Weights of a small GPT-style language model, trained from scratch on English Wikipedia.
Size: 9 layers, width 160, 10 heads of 32, MLP 512 SiLU, vocabulary 8192, 6.07M parameters.
Architecture: RMSNorm before each block, no biases in attention or MLP.
Training: a variant of Muon for these matrices, 135M tokens.
Each number is 128 + 32 x the weight over its row's rms, rounded and kept within 0 to 255. Layers, rows and columns count from 0. Numbers have three digits each. The size before them is the row's rms in percent of the matrix's.

# layer 4 attention key, 320x160, rms 0.258, rows 93-95, columns 80-159
067:074088101101074140123127107183079151097121133118114136190086038132059139153204145121148173087109109139079157117111100128035154150122151073139144165131098091167173113160150114102107118099156153083134102211101115068093098100155121158146143107
073:146128134118157067155067118141143070099162171102132149178092085101112119154159121114157080119105127117136137100157096136093124128178188152190170141142119139179087136124094145115139178132194157096123064169096170101120131118092128102053239102
060:121103180147140140150161145121121084139145149163140065081166169126106118088187150078119110113127144142160110095162105113132106146134147183124132116081114121088095053164130121111105129110159100111162070113098161133108118099107127090133080126
# layer 4 attention query, 320x160, rms 0.25, rows 94-95, columns 80-159
077:106135149153163133120161133127149144145141138201118081151109086201121174115114099129132105104169086112119077096103082077108103076071169075155115116108124176127115133085131113113162109069138140105142151138177142190135099147062150117160136096
063:172142167098125116109153065114079160113191114162114066173089163204153163101136095124161154160133176107126100113169110117145123091138121195124097095139117102143117085090046114126133176125111143073104168148181141089117084101145134177133059111
# layer 4 attention value, 320x160, rms 0.231, rows 64-78, columns 80-159
073:180111119171099153112139137141147099110153187187176127124064124130118146123142102099183109071115172137076151105191136156129093104151094144098076141177109125170133125136153124188191137134143123087117129170153150152153151128154154135140124137
069:171143080173174144085097144173108097108109133132046096134130149084141112121208083142096145193107192063118132100128050066109137097139149122116117131193083146133155127166189126099135158163120084161153136073143126131128096123110136106083122083
065:132056158119139114194147088096140175089205131157166096092135122126094102152163116114205150109164126079162101100129242133185113122121162096090140093158169161100168138130148104130148133136143099155162161106107100154149140151131121163162120185
083:057132137200109106149170123136141114075125140164167085140159149140131082152100143169173158101132138090177164178152149121118129098089081136167129121096132125114111058171114157184163073108116107153138150138096134188127161169116097121150086102
080:072077131094136095102106167143146098167158144076126137099097129154123143113164128151119127129131165168141070171098113169133143139042120151095122156159115148151149181138145141115080162128173150139125114118129086109097117214160142178162126123
078:214143117139123134107079116147135116161152111138162101118127118142128184164200171159124129141116139167059143093144139109181103203117156127067139134188082126195141151072123132146091091134138166087116131167136068149175109120104158128172155109
075:145150109151132117060133157088192092147172031101153090147167156128085101146142149063100095133101129160139170124118150112170134175150172103125128098111182116111131107146177098120105144113112117070120142119134142167121105107148087111164173145
075:126079168085142070120144166121127158107125110124060127160064101119151193125175129082127089163148096096153122122100074160113149116142192154120194121169113137155159150087154104087056144224165115141103087083110153095128102094124162129094134104
078:133153130164138150136143133110110106096123140132112139125180142123108151181133143079112072109131144160154180167139195143117134116177147129134196086133125108174179141165130086128093090141095133181142175133124111139149129101180126164155163112
086:107137133161159106066168086135149062121173133154089116108074115104170124100103115142154113124130124163124122118162112148160170174110152164135129115132174120157176186170155162126176171165122125159138089081094057124111140166107151181136067138
077:102089172117143135180176095109120137177109112166167172123129158114120148144095161091153098152153152142225135075147069147097121067109139138133203132092121117095136129163082163140152143099125110129188151094104158121092183103111133162102160114
073:102135112065077085132144159142174097146131128127096126155140105105153126122160124148159178116130156105101164176125134100141109136155154127117098156114121128174173098113157087097143158158152115161145089115169155146157119137126091127110075119
065:110174138142130139071151133173142098140104113114120145184129172156131130070071115151129142181112152120149118167140125138129132088012090118136136137100132141097166154162126118170136132123085157141128147108119098132101130200142124102171094133
072:156106104131107180121149109146126162108128122127187233089130175102115176149101151107155073133133083148204183132090121118135144144136096136115173088099177181111105124130130079141120128082137122107072118113109205150131192057124128128177145125
073:184115127117124059098159101135097079110131135132137119102133175127167144127092124131134123146109132165192137092128066129158122164088092086117138236149148158128158185114144208150111181151132182171140163195194140097113137157123137173102155110
# layer 4 attention output (transposed), 320x160, rms 0.166, rows 64-78, columns 80-159
069:099131126103189105212081098117157106164103119152144142150182080138142120151126155171064133159179131130176086100121146128077152117152133144110157091075173165066151177137138109096055115119130144176111143096153161095065137176079103102111148078
070:121172131072088126116130103119153179176125072131153122120130157117052124159081176097126127126104087175114068165087168159138160121112150132142172131071147115198131143057110123126133135084168147099060105141097148067141132119127148117160167123
065:140122145150116129112140190095087086142124136108092175141133141131156175100138121178116074106087140182102170148158043116119118149124082130146102210114056155099088095121125141134091090158101150083108094146172115167133122091124102121142121101
080:150127102115158126106160142109147161139143087100087139074104122098131137102139156071094110082096114116137133104085078128144148178116181154080116147175096079133148176141155108106159121136141153126095151142146127124117120098130125205092141128
080:145096125142107138192114121079064122146099100173074096137153115154066116139110115107193113113128084124075190108171138083129105132199071106123108126130124081093103101106141127100153117142076100075177133166143146165178122062100099088112073145
081:058098117120057169188098122113132148078064127143116137113139139147137109102092111144076164125185097157173090112113140149132132079160120117131112120050153211095107166157117151109160147144151102139136098097143166116104095162118101092117105123
076:105100075112084197142117110179031147112082199168106102113095093116127167081161093181112187102150130103136149161118095161114111109110169170103129185113064179196083118091121178144107127173166076138153144124135105116157156136133105123135107148
084:131210096133130139107115118127073089162160157133134118156172148125120110141111102147154195136124160155056072143161171111120112095133086108146096103034155140159130116094112107133141114101157111099115136059128175110164118111140111114183159112
074:106106086105123141133152084146141121141141154104139070166102157135109124091139118160154180116080116122132108187108059134123129157060153144130088189102133181119123115092168129155185108096196085089101095071167106091140152138087103079106148135
083:152113150122094123216134167145093188092072128127110150143207144156142116142153122129092067139131097099140091159101176116090127102169141083127089133126096118103130150122101094144102112092160142069094161180125166156090136089106127148125172129
083:173158107136162092092141146123111101089192173062106124126146102136131114191126089129162116129055148109051127120143184113157087193090128114141090124159148129105108078109136081083069081158147121112076078071112125121162145112123100130156126123
070:146079130199153152158101127095160187125130089184101118126145163141082155130126169087086131077150109104174118108152119161092186105087149107098131135159137127104100184170130135135134132152092157106147143145135134091076104141105163125095119094
066:141110130121103136108124164080130112119127114127088086051070117078106110191155153074171099114122115134131159139133125093134157151178154133100135098192135064135086079086180124108149134145128092077095144182104139155117163074110135179099119130
071:103123145084169096086135153137077098144135193119099067221142068149139117066159082175132142110124146136133151109169131110158073167113195126141085135158070124133141083117100157091129140144116094121179142114108090151138129187149092135139112135
079:103134137140118168145130127139150179077157101112142141107131125166152089164098110124105085153132175091126110096099136137069066107222144140166122056141140083100096083129036057082136087080115094077113089152123121183107139081117154102139119149